{"hidden_size": 256, "bias": "none", "parallel_block": false, "beta1": 0.95, "decay_fraction": 0.718, "batch_tokens": 65536, "doc_mask": true, "max_steps": 10094}
Each number is 50 + 10 x the weight over the matrix's rms, rounded and kept within 0 to 99. Layers, rows and columns count from 0.

# up: layer 6 MLP up, 1024x256, rms 0.0728, rows 840-850, columns 0-63
# down: layer 6 MLP down (transposed), 1024x256, rms 0.0656, rows 840-849, columns 0-63
up840:51 52 57 39 27 20 69 48 76 48 45 50 53 34 50 48 57 70 53 60 59 56 46 53 65 52 37 63 54 48 41 56 50 34 53 53 66 50 56 66 44 55 50 55 68 46 47 39 59 35 56 44 58 58 45 50 63 57 38 49 58 54 50 53
down840:39 50 55 49 45 48 44 60 50 36 53 38 39 57 35 53 47 54 51 69 62 54 40 65 36 47 37 53 36 64 49 63 45 48 49 45 49 48 35 59 53 30 56 42 46 45 50 41 39 44 63 52 35 51 52 54 46 51 51 68 61 64 53 48
up841:58 47 58 40 44 54 47 33 47 50 43 55 55 38 53 55 47 42 46 59 60 59 46 51 54 59 54 52 37 54 36 64 64 40 40 46 78 54 48 41 41 41 50 24 51 43 46 38 38 48 44 54 69 55 54 55 48 42 57 75 63 52 47 60
down841:53 72 67 67 41 54 45 40 55 34 59 56 45 45 60 57 46 36 50 41 40 56 43 42 51 58 45 53 56 60 50 30 64 56 37 41 47 52 49 40 65 61 42 59 38 58 54 65 47 47 50 42 58 53 53 64 61 54 41 71 52 47 40 31
up842:62 52 56 60 62 61 46 52 44 47 46 50 59 58 60 53 44 55 54 47 41 52 47 48 51 28 50 50 48 48 61 55 51 57 26 29 47 58 61 57 30 61 47 43 44 50 46 33 45 50 54 36 49 34 43 52 68 59 50 53 65 67 48 42
down842:46 59 47 33 33 52 55 40 42 60 46 45 50 41 39 63 43 64 58 54 46 49 64 54 50 42 47 58 41 39 40 51 52 35 55 50 34 61 51 56 45 65 58 41 59 52 49 57 48 37 40 43 65 44 61 42 61 60 30 45 42 55 48 50
up843:53 59 62 53 36 42 78 57 53 29 53 61 57 38 75 47 48 61 71 63 39 60 39 66 77 38 44 28 42 47 55 56 43 62 61 53 60 41 64 57 40 67 32 59 37 57 73 53 64 36 53 42 51 52 47 64 54 52 83 64 68 44 55 52
down843:62 47 39 29 33 34 55 54 29 53 48 50 58 62 44 33 58 62 83 63 38 70 45 47 56 50 46 47 51 27 45 58 44 44 58 55 55 53 40 54 51 63 67 48 38 50 50 31 49 51 65 41 70 31 60 65 44 37 45 51 51 47 58 41
up844:48 44 72 54 72 66 55 36 43 53 51 53 48 28 48 54 61 48 40 41 38 32 41 54 61 64 36 50 54 44 40 48 49 43 45 50 39 63 43 43 44 60 60 39 43 50 43 39 60 41 32 24 63 45 33 50 56 46 47 60 52 37 58 56
down844:40 64 52 55 43 47 71 64 53 60 42 50 39 42 55 52 47 55 66 43 54 67 57 46 38 38 41 42 38 41 49 63 49 30 40 57 48 43 37 21 46 51 53 48 46 40 44 44 42 58 40 55 22 40 55 64 55 31 37 62 56 58 49 33
up845:48 56 49 46 49 42 47 53 64 47 25 70 53 50 65 43 41 91 59 39 41 55 44 47 44 57 55 58 55 69 53 53 56 61 43 31 37 51 56 48 48 37 33 44 43 43 55 54 55 45 56 54 53 40 19 53 32 47 60 62 37 64 37 46
down845:48 46 43 39 49 47 55 61 47 60 46 64 49 43 44 59 44 34 66 63 56 50 59 61 71 50 29 43 46 51 37 55 62 40 49 34 44 51 62 63 43 52 39 40 38 62 41 30 45 51 59 55 58 50 59 56 77 40 46 47 49 45 38 60
up846:60 58 42 45 52 53 47 34 37 48 54 36 62 50 62 59 46 27 49 66 44 41 35 51 48 65 56 63 38 74 61 52 51 55 54 42 54 54 57 56 34 47 62 48 53 54 52 51 42 30 73 33 37 53 39 52 50 44 39 53 67 50 59 73
down846:54 29 53 44 47 53 55 62 48 54 55 39 65 45 54 24 29 52 47 40 30 43 57 57 64 49 45 52 46 41 50 58 53 61 45 61 38 46 48 43 48 49 38 49 62 51 41 51 56 36 54 48 60 46 52 50 43 45 50 46 51 85 65 53
up847:54 45 44 53 48 56 50 27 62 54 61 76 50 60 48 46 50 49 49 55 46 57 54 50 49 59 41 59 53 51 56 48 43 45 50 40 51 53 53 62 40 46 50 54 47 38 72 45 43 54 40 41 61 51 38 53 65 62 73 54 57 50 61 56
down847:66 41 52 56 41 49 51 49 35 36 61 44 66 59 53 49 48 57 60 33 50 38 48 48 59 45 57 38 54 45 43 50 59 57 52 48 59 40 50 47 56 35 49 48 52 61 59 41 43 43 65 57 37 40 51 45 62 45 56 39 35 55 43 51
up848:48 53 48 42 47 27 50 53 50 46 53 51 47 46 66 50 59 73 49 31 36 48 32 70 61 52 41 48 31 48 67 37 51 43 45 51 69 47 56 47 41 58 66 50 74 55 30 40 52 59 46 46 62 44 47 40 49 47 60 54 44 43 56 48
down848:45 55 48 58 58 57 51 42 52 40 54 27 48 35 59 50 53 50 55 62 71 24 44 57 48 47 59 43 60 62 55 45 63 73 62 41 56 58 50 54 55 64 23 60 51 56 58 18 48 48 58 41 53 65 57 32 47 47 58 58 40 41 59 59
up849:53 49 59 45 50 56 59 47 43 49 50 43 62 22 46 60 68 36 54 51 62 57 49 57 36 50 52 45 58 67 35 64 73 63 44 58 38 64 53 70 47 53 71 59 63 59 56 46 45 51 53 59 50 36 49 47 40 47 52 50 48 45 55 71
down849:47 37 21 67 66 52 51 38 43 38 60 40 48 36 54 62 58 41 71 59 34 55 43 57 53 54 72 50 64 49 70 50 58 53 41 52 65 48 52 34 49 69 58 43 43 50 44 58 50 58 47 48 52 56 58 61 44 54 38 65 58 35 56 54
up850:50 56 69 39 57 60 58 44 55 31 53 52 61 47 57 42 39 43 54 43 43 54 44 40 54 40 46 52 38 53 71 65 43 64 57 70 48 48 37 52 52 55 62 64 32 38 50 58 33 50 59 61 53 47 66 49 57 64 67 47 35 55 55 52